config.yaml
num_hidden_layers: 12
hidden_size: 320
num_attention_heads: 5
num_key_value_heads: 5
head_dim: 64
intermediate_size: 1280
vocab_size: 6785
hidden_act: "gelu"
norm: "layernorm"
norm_place: "pre"
norm_eps: 1e-06
positions: "rope"
rope_theta: 10000.0
rope_fraction: 0.25
qk_norm: false
attn_scale: 0.125
bias: "all"
tie_word_embeddings: false
parallel_block: true
init: "uniform"
init_std_qkv: 0.0235
init_std_o: 0.0
init_std_up: 0.0235
init_std_down: 0.0
optimizer: "muon_variant"
learning_rate: 0.0113
lr_mult_qkv: 0.4
lr_mult_o: 3.0
beta1: 0.9
lr_head: 0.0106
warmup_steps: 200
schedule: "wsd"
decay_fraction: 0.836
decay_shape: "sqrt"
final_lr_fraction: 0.0
batch_tokens: 262144
max_seq_len: 1024
doc_mask: false
train_tokens: 1026000000
max_steps: 3914
dataset: "wikipedia_en"
Each number is 128 + 32 x the weight over the matrix's rms, rounded and kept within 0 to 255. Layers, rows and columns count from 0. Numbers have three digits each.

# layer 3 MLP up, 1280x320, rms 0.0826, rows 1140-1279, columns 32-63
113100123133114130149168062166210042123210066077107090128121070112114154120214129116142102107076
124125126089135107084147104157148128144158113180207113152112187153150114134088104151118081125188
128107122159087152144130167151137120089077141143130109121106190169095145126058117117134098109193
115152139125097155076125092097150136138146116105102102184126124103164134146102188147160086174127
187150134139186127175091106131078154165128064092153074111132191119109148105176125137133121119127
218135171137135064138152194124110077114115117123051125117115097130150131128100202138111108147122
143135172109128135172150103136132136113158153089111093149136163088119102120084082156137152118223
146102164148115142144153167109118164125113121160119136106134106126124151078112147098097105110127
153129143114112134075168131148189122110146148159158106196110148120149095111114153108134087115143
081174113126085078124157145150107147159135153113153114114140137120172093125130111131147109162143
191116116164076091172125228095115145126124198142111063137086135119160096106179149125184183167125
155177127056114150110145131120117140139169179070129150094162093147091102132145094114108171098128
134164159142151094111126112168105130073101112092098080124137144103102184190123138085062128162149
114176088103092120134100095168124123147150082095087087162114160136120174123149097146147082118139
139139093161138116137081174151123078167074202114129156133134122104163087137109120163161070132152
096170095125143083096138191132095102099151126165131140102097069134119136118227093080178145107144
133123147144082130101151087108153125154180153149151147105087149147090098078137151120221078109161
193129109186072076140187123165097180102106175137088131117138101123124147126137090112139114122154
181111125142090103139110148150137104072126143147109097144172072061123135126097100136154099081125
169126101127110154131080125160141104096150092106100153174106124145095106135141111094127118148101
161115141128108078116179113163117145158140044095149138130155108113135087132141161124088158065131
110167084148133016069095112164203136141143150129081166150160122110052105215085128146118180214125
170183133101188130131109100137113095088181128121092140086137154115168170102177160167178158115140
130146118070093130159184080127139046144129114136179134123092124106147119134126140180131145105156
179101136127122121133113096078153131114119110093149118127079162094140157086126088120084143043091
121141167154097117166223075150156129137118131106152121169165074182173096123087127129131125072093
194098114165104070179152135123223130165166104106088140085151120119131163133196115126110128135070
105063099133217118133081049133145036105185089118077106155125156097120122149123192187126180107145
003129142092104131103150120189116048169141107121132200157169078096153151117112144081163055206176
090165213102083085122085145118137151142119138079159103140105128121118110150133087126133109195136
121086131109098129141096091157077135144125129009119085139168130149135167132145094103159168086131
127128149148161109131125110139119042152110110148110181210113126152147141181164047118110157078118
097200144172178104116119091190175140086136141131099186111101151064105071116154151192160134168061
208146104139125130166082116088137131097162083164096118112120132169119112150122039182134130119163
063106139096114184144111156066188119148132148133094144185078094112090094123138174130165103160111
121134095100088144133143112119163161103113077152106079137163138083115138159132082172099083166153
112138086105143161094109112139109128162167116042151143136165138074144095114118091112131127160140
082065129176119147107179098107147088083131098135141092106096073149094076119166183092094165112167
156118121111167067104121167124093126117169097089124106126072124128112139135103095051156131158175
154181110137114073119203150067106120153095165098101122114139145164052117209114127131112115157170
157100121161146141153115175166082165089146133102100045118098132089099092173130122085093131144125
137162114121079105109167118101154143110150087127219132060127079175158122047131118133098094118095
189107186104185091122167075114094123139185097078104069144134086144109119118119084196123096108105
117097101173111157134077219176161144112128149152114059102144132103124107197162070168107125128089
101091141159139155134136131117113103177103133120177119087131126175096076113126103058125139153153
187137114096099123158084125099102119111129134081088156098148140192144136138186115098168109110117
095112116179112135121106143123159134144132108121139111128136129091130130074091128096158174148144
087144136113146148136137147097091123136065134102089044141093102117135154127130152053095076104218
115114120144099119131171048067123103121075152152193108178065077119134133133110131114142090138130
096125133171106157107099104143165115160170155131036090136082098150114111089158094103082122112120
141197118106168104118135143165146145153157086108113128159117063108113164188165148128112146135099
146124133058098184116188133185162152168142174098139169077090130157137141160090150113160119132155
136156120161136133136125124119094121161107150184084148173159104164158123135067167042123072180111
161152135077091133177182146081125089210104053111149132115047169175127165086137155129195087155071
099058115134154134105140130115107125151118159139170137182123108141117156110083153127107143138139
176161141147097111164151088155045130126158100139111119111169107132135136160135138195181136166105
072024178152076121129139082137110121087189091114126166117104164069151147089096104108172171119123
118100125183141071158128153116134097137158085136142079154095136192151089081131114147148097182146
138138185125113139076164166074143180135142051125080115043153105088159159143131173106127151111133
196063089170140120103088124146079155137180159090095112135125125057074194186124142094156145145142
101145114120128140164146095074087135093140116112121112105138084185138111155137132209165105136174
094123105185160119171098154167164107084095163176154121139182168029104122185092173112131119117108
120078155223102084125079170102087159102106120129125104149151132188140119103146119169157095196101
112110103120129155078107071110154179194072109109105174147082152123145155160158159172119102071115
117141097168156131141115154149115117150152139092156172159127121188094106136145104133146136147069
142145166107104100139139073154102150123142161085107107121136121161172129122129110127169106120132
092090137122062151101065140137190123087168133100090175110116092110112210187151167076117105114140
118120078045119187140059089154145112127123146173129123147120101182146140128109144172118128117177
093159136102139091105071100149131134075144139164117083076106119075143181122070109181137126085074
147143117110106052125167126093174129197124131096129142149149108122120062155135133141169098130090
096077113096104161138142139113157115129105108169110102138156155123126090079131128126148158148162
123112162156072122121110087119126206147100110162078146174160103090225101143124153140093175089113
197201189059122119180109138140173138158133149089163124144151146114115147122141180087122146157123
166132148106098144102135122158096101123120125058158105121141136094098115097137111095090177084147
142074155104134164194104086104108151148200113180119188151116138121145130142147142133130147094151
177100154150113188051145103086140088106164123141136164196098151144083143111101148106133096050133
136061132158162132161133113074115123123115120109105055112104145144104166100122157112119167101096
113153133116138116127100132154154162117157138116104148165129088068134153111192147140161101132207
128080168193102172186165117174095092140142082141165122131112097132097166105114146087161092083107
120063150076111155162145098143072109096121140143119078074156120086112126130174118071101134111116
201109120135107125155173176170088093145163192079131112122085153089136124046103118126108076161132
063062123214166105097114101126069112117107198124120135125102130111100183159089109115160105143162
099093121136126026080116064159091064185123142165063133146148162225119121176099123093181127126144
186104128186127166130059136095121096101113142120117183114126192124100096167192066095117161119140
098127146144114149105161128216080119108176071150143108153152091156120075110155141095077163088134
098160109082075104151108167115182121092188132146125148163148093159120122109194173162116095136131
193055145152111196048120114152179146123109100081148084152156086159117167075133161169090088115160
188165176134199164145125092141120124185169120136124166164123096121106144042145067095116087119151
122159145127105125173171146101117112134185188187147151142155118118083079165121174189121026156151
102106127142136148159123138139141157111160104144127146083180115151134119140108142167138113113117
148125131125135148130156152117132159047172096092078064125096122112151133161136111181122097088215
165177098153077102141120183138118101111134156186146094105114132214127126200092160128130162134137
199107190151098145145182092181145066130113196112112208137149074067110039060075120165177097181117
101061149111110100127138141160138123072143088176169190103099131158089147121153134099139167158113
127092125186086097085126157102122116088165089142149093124104140156148080140124140098158131148118
102164119102149139127112179152128186154123117069126111181134090062136145198087067132108115152109
161113091134152143102119115192141156145172149105093127231157153104121146159102126109122070181115
137104195135102124144129115139120090147181147122175126125056156121110081108101151140147098127162
138192100111149137137105136137174159034174156100144138101133122087100091149139082159150140134169
105123161112085151095128156155162125111138145153153117144103145128086145087119104162144132179143
121150181144114144125154145130111172135113084109085110150104102097137177147122137134062083146159
089110158177111155151094120164134142153104122098053118145166165083117163171145063084127121099136
105186129154135159094091130156136154167143159118085190150135132160145106075113125070081148107129
140175135210113166116125103146131189151113081157143143097117131123136169165106123142089122153108
133109077148118094121168141089170098029129134173116072133163122083141163124135118102115186056161
135030108131097116128160121132095155134102163113170134065174170121136173167172158134165109089191
130155150151100085123123127123089100151151142130150150150136152118135129131147144122176092170138
111108177191146079136099117132066152132108051165106110104116149169102135200143112143106093106147
147081136112123118143047130145177149107111075158158185177140179087117142106143143080117167159106
150159094136150141100120117136130096130071137165108125122123115122143101149122157092120141111110
097150168104162142096133106145115141153156111070178085163088112146166114139155158142114153138128
105218149127095112144132159171133148121140085169133133178099100134122080130080179117154169142168
102123175093154122113078155153166132123146135080116121130153156135139138130128085091124115117147
171119103120116139152166114161133093098087150137127118107115169078117096123198069106140155134158
134169143131148143135089178144170039098149147120134117144055169205143184121146162186127134151145
150128087131120133096114121170089172151169125143169086160103113130090124158082137165156118129147
117125122121111144086134113115112164181106071124163112145141100092145163127138076105120107117142
057162115141150184089162123157122189122136145133144140128149076096125092131071138129114119129150
099121106159137130105165143127175135157109153145099152167134090084145148058168077058099166090138
154143088122098137086153129159164112146108117151083128148132149183127162175114106120100126155148
081136161143103098123077191143129066119111126110099192200094170185166108083115155144190148143126
161106114149103124135165133152193118056160145139098107118115129123153110103172171120137157146138
136124156126119144120146110136123145146125227106101127174092095172164110131106179111133093137095
161099164135171139079190147197136134141039115147136096117107195138074088155117128107112189127135
136165073144165082081115166040179146156170171148081135079137165155145092145125134124174160153097
090136126152084104098122094172131103128086090117100063187173168122143153124126106127150097093163
124139142070123154115092116117069188164072127137124130123153121218116118155099091119155169109145
104081205141081110135124136113152147164051133060116131181123122072095144145114168119119108139119
183168168179090116083140091133153098085107184105157139109129093133144081105154110159115146130099
102109158099118106104122127101177156144127129173111167085101111137121126112145131191154123094096
178156154110116162128224115155111082153113114122135113130145120066115128110125105110067143107177
096140138118099105084115058189125094126102147128113128190085091124153131129098171129116143161135
175139114141169153119125137122112131101127088149132095108081115106154118156092158087107125173095
060106150109113124105146159074155047088109109123085204104071141191083125119132133078132163153159
142166138192139141105130148061167128080077146170081102114064122168166127094151134096161178132127
109103183097134074213087125139092128124067087193152095084114114167142137125105202166118112188123
123071112181099121128106030100094120097140133168179089177160117121074113095115097127132164100138
119091180131029079080108142098098066065121121105136130180111133205089126088072107178111083148126
153146158160157133092110097149151189185117153063128177128103128147104155177156105139118180154163
065054165139137126120116070119090154162051119096190117162159136173106142133038124133133050143113
# layer 3 MLP down (transposed), 1280x320, rms 0.0208, rows 1140-1279, columns 32-63
152203176115117166154090186115135138117097081134136085137086146158130074142123139140076082188143
169118092074068175138097140133121087088144086112094091108190102137108130155089113067156129149091
127141141125191129204148148085119140093147106169138112140118128179162149161128111193143044155158
100140128139195131118083127102094110093129180155142154071100119154131137127172091109116150047138
054140149104087054111143136154163080138127132099096111168074121124097058081115151164137147049120
065136163048151112087097121117126164148127201110149109100118160157061101115090115104078205135137
126084116162153100095177142111094141118126085165150094123124084131124156175146183109169144140101
092137170154159136088148114123117160144137162151123179125134112120151161092151088135117145081101
104088046166132117155173121170140097139118138135138146101132184121134112162165080125160155173160
116164144137086088090116115115146135139111086137055098129149145094128050109120141154126158185092
108157132087138099096154132084112166072142196116106126132099151172072119166113145113093150221159
150185148095136146100155158103083209115147130144197134142076127152119154136167123089159167144081
092196145130122123145137178173085152146059174096140100183091094188107137184123099124150134113132
138144134134135123162144204135165083151178087119115120086154110212083100153140191091154172108110
102158143082173183121177098129135104084143115153155195116100134100110167100109075128108096116112
157138112089109102122101131151103136159176097118096095158118152089166086108147157140118111175135
124151144101181133208169076145117111140027120155119131119127162133140192117100096121138155143129
137110093087128132140109117092098168110211145149126126110135147120170122145208138125143148087116
044115122148127105155135129151108142157114145154125169088138101123155181101123149138167094167121
086100147134124132089154174093126097134106157129134172082120135166131071178158150167136187117134
147138102092130080129113104117129159096131152155135167106175175139125102069125132146111125103084
171125112236185051095110110139066125137172158184124161118112083079128119152138096140089145153122
114112129149161083140112130137178122089147150151133091087108071095146145094140121193117157046130
094176144167156086069119108147109152094147150197072120157097189116100110170168166148164106194077
118104124166094119089140155106090103120166094183094150139089145140090180058080164134120128125128
106076100164153127193067115115148139216129119078175112100109178129092167142130145095151060206194
121141114132169174136142130152060118116120121150142139145100174111093132134166122156119068154162
167147043122078126116183156186117162157096157070173139156130178148117170053111128103079070147134
166172133167127186089091126098140129194112121116095123135172143170096097143154119079133080099153
102035140151165087143161084105111168124129062161104108106094215143116098078139167132169149169145
156144106196161064084147131126083114056157186128115172144103169125115138073159130124062142135076
148165094178146075143106085078107146198110145091143149182131131120152134104121146147098116146119
089192131099205114126177144095142114126149167129137114125093110146112119123163127113142131178145
102107131128167104138170153153154126131082164180144074077112134112164138093113202105102128155084
150105188189125120117142178162126078120104157116108178125186102120136098118179146080115155096114
125132192132123083154117145117185113125126091170131183115145105218133151112156177074096102163067
131134104158122155117080134132124099126106113162105108195069149112107116161144117142190153143150
079191100174169193168128142136131105147180120120109074076127157140146137101082063156177118175116
066106149123163092090176167073138152163097125100105104135089165133129125114099128093129138182115
179132081132153089119132124071099143117075154087138124124114159137089108212106122152126153141146
102118110121066176170126077118197111100100146130148141121132135098114079160123101115180055124169
189112145152107113124160121124191184148182145111151134104138142138081115099156165164186086168095
116105130079063115136124127125152124089167132155153096171187096100090070117144143136126097144101
071098178137130137161137105145152164103157135102188178119084135129169153162112159136111126104191
165162105071109150100113141131124109041142143157105128121178190104149189139149126135173104165110
096169129111143168099145175134151123143177087125115162176117122123093154131120141113118174155171
216120123173125162059149149095144094095129144147125131115097158157163109072117148090056156168131
119125117175190086092141120113124136114170157101136167150082145079120151127081112129103176143081
134147116139161053171124149170104140105212161091077138115154118144163161076143136129151148108129
075163100110120178091117138095156108209138163154092087125138167152110105106153148182085123136130
128148120111150106195140159155146087185112102189111160141106181145130097097138115124134114142130
101186102124128122175095103111098132172137118103120121144132083128091154114172064137111167104151
191114161120151108042089131112183180044146125148162142083115164102103077128161110175137120128158
052184198101116176103156140122125095180170160139114130153126120133093124158128129124118193137123
092141095127145156135086134116136106124128117126184128145132137124096127155135073082117125180158
116161114127096077161144120163122113095127109123173108097132165109149171077115142065086163135105
118213078082196206151137150097125111125048166137119112116150038154054154109114154105116115093156
132166114123154118189136125064128181124121136166102110154148121139146155189133124112169109146104
117144101123100145053124114081188110084143127135144116149150148152121166107152158135117138088147
110134150203156201078127051132139064088083120115155145089186079125103101144105146131139124182128
126145145114131121160148158182109164124090150144130153184098116119155147109105055148147154127154
103121138074134108114085130076105116117161092137123091108140144080131159174116096139074142195090
094137144129148179183124114182149141176156130102109188096090106147170159162146142151159080104123
149125099127177133092114114144111142142063101126223189194174183112107115133129136173127076098111
188113092067148165119171162134137105111169184152124181135136121109079158126142042130089108096033
100191053163155119124133094136072101163111108104126105111166175160139133156096136128106099180190
157137143151102117126130091058128184105132148152105159149108121169123122119130100103118132157083
141133146160144089133142163119102141160114144073124131153166124065151126138127101098090132078088
106117114120119120117138131057158055193183150084219033132195086112135117159160098145109130141039
154153074143134063197131106087149136166089162134182163122159163147120070163151116126131134103090
173125127132141150137185112098067144183163194134171068116101105173158187089101146107159143145173
102099160133074095092144155119132205114142176147109125173132122157211110105123131160075148084127
121094137114118124162120171065141123192141203125148117085130125121172161135099114110201156146142
107133115181152107141145136055118123129133149175073201212145173206148116129094080096125116136068
143135113092130122070147159099148166151114082149213192137156141117138140143149118114137114096029
107167091175158140127149127179139160065148156142179138138086139135123128143123058104084107152130
123144055142123167140161147140158147112131055133121172121096132064135141152157083144136077116171
108062110124143064151078144099133062098113176156170162097174178207083107158110128086120172178112
110168138096096090103111164119069138139128165134131167119121169108095129110143093167061101213119
150124160125142073102137135121203099114087152063085141142080139097142088169169123130139157077145
082090142082109099204145084110169102141092102152124192157162157090124097130125101155125096124148
126189081159187100097153083154180094083135154120094154072147104107099116138121158071173092164102
155121182136105225118147155089123139067110159089134123120156118121126110113200141166096119164137
140170129161132106124143114082165194157166111111156110110108126123137115129083163189151143223116
105137112142112156107071144152132120130174158189140138114149183118110080132135154139151070122065
127143082170164161108154117062084146179158125105104130117129113149110130094131133143104132164071
147157129139109153102132140125083096150112128099102141114130141106122100127161136117125108124134
024105141117132101191179117104108101078164158131185163131086123114085143127121129127137124137152
105145150123127083145117092180120154114104204071131167101122146170154169118152098055094136060105
131140153140126144140101166070104097110130133164133122137067153157130108146141118085126160128141
121080113099083097140121140080127134143162081069151093142107164101131091148102153093044144154109
107163111137101089191134133157155083108159045052103160167114105151137104128137164044111192165087
119055151118142111121114140180125137101118133129161108106082156109126184052186142149171185127136
138109127176172140111123137104148108137116156055095071128139081117185124108147125146162135097144
114174090114110165168102101143153129172121096083136123132107162153121199118079119155085046068122
078143147146128105165156146057137137122072126168196077148141173146090136188108117105090124084080
104154138143150170061091127111132057143115171135116141114163132106121136099088065134101093122181
108112131121113073111213210191101168124080155151082128083117143219150174092143140142149169164118
126108142134122141088174117094147125113117173113134123142144137155125194134115125129184117174102
135096098160145125161114130116090172156141107084127146060147085110121148145139087101144115067130
118131093115153085133098120185056111142166105100094085131120097177196106127137105119121108101158
145092110145164111144091146081136102170094117120131070160136130117109095153111124151178097153199
136168117102104113117114125100112111130131130177127106087129155115156171224115134161148094131125
131123114138054133092169137178116134118108092103177127132138101130215100193158115102061123082102
144170243123135135088119088078136124097124141119108173100125085094087127162148148167071146094170
167142139127160150117130150182106101142130107128141136156098102182168162135135107103119056124147
127111124137121130105104111060153100130096120158135108187128154189101102152132123120143181062138
155082094150108105083158098174129163100163155114115059153109100130144133145149111127162173198109
068102149047094134065083136092142109095176119100104115067129116159081164104149111186125166127127
095064072132164188105097112117116115147137064047116128122122112152132122071136170074207137083121
141148109132086117197108133191121131104126130145175084131106145151158111103080105138141098173169
156109125117177101148135127123115086190050134129061096106142097170126106106107098123108086119128
158134103174078093061122130106102149115150060117135167142152092182197132142115134169134137084042
138112134093100120066143105136177126172187164137166127095079105157086161159124153136136124131100
084180126155061146141143087082115127125091124143116095100196056112175112154133139069137100147143
137089131103065115095136122138143078204178061148099136100144193119132115144172124138215136088117
083141110157105122087121165103059136127136083105077126132162126199111133133161104138074148149150
111114105157199165077147108168106166087107152172140154097156104109135128077106150147092131066162
165065151140087139107178200133149144106105125120077140112187091122167148165075145106097070137145
086105091115100122145111128140133134099162079082156102177178071112190112079119170119136144071147
161114075127186198085152141096123073172124149160133124067103121111195137112133102098077118100084
173191097170127127114119130145111059154122152119150177136096168148140110209134080139098106098145
111117169166134092069172138168136178134109089181164183103153110155160139134082152133169140152176
076163154096095152167078133117168082187184158109161122115154167135146070069148108127116071170131
166125113129114137186110116142100133126161148065158094145099111054141153109161087116140181119101
108094123118073098136109126113096115084079121123087098156103139112082119143111161125157143128147
087159125143130144195129174122168140122153154110161122165147151102119123140134156125095138139133
147131080158180175092150121153186153117136124058147190102135170183145107128123143099067107142187
092193118133131146122088109145169156120139126167053136102159187100116150154162135116144115117178
182127097149085100152143123151080136146113062097134057185134179112149099162080133142152109140133
099173115097146136129115080136105138131097146137054117165162138153154093084170175140128130126076
132085115143107129113136177087183140147113113172130084096126162135175157151157127179141110079138
118167134119087096095148096111096123067124128105121137129192160127132129100141113131215130129130
231122104125098132095138087156109130160119132150189087153197119128176119100125109153142035102139
125053150138133186141141113107138096127105095146235090119139177096066140124141096140121107167172
138138131157141113142109155142169176118165158081129139182113158096106098179143114102199102153129
087124132146084090133166062120123168156087125093112158091132157088109084148165102086108151103128
150108096088185152142161090191153157138103089108104168130122021083115158173169153064153157113175
073119142109111129139105081075189127089129125132151058141133171149103126095118090082089122204135
119047052135136119105175210134179112150169108095148132141141075094172127151142123113082163057093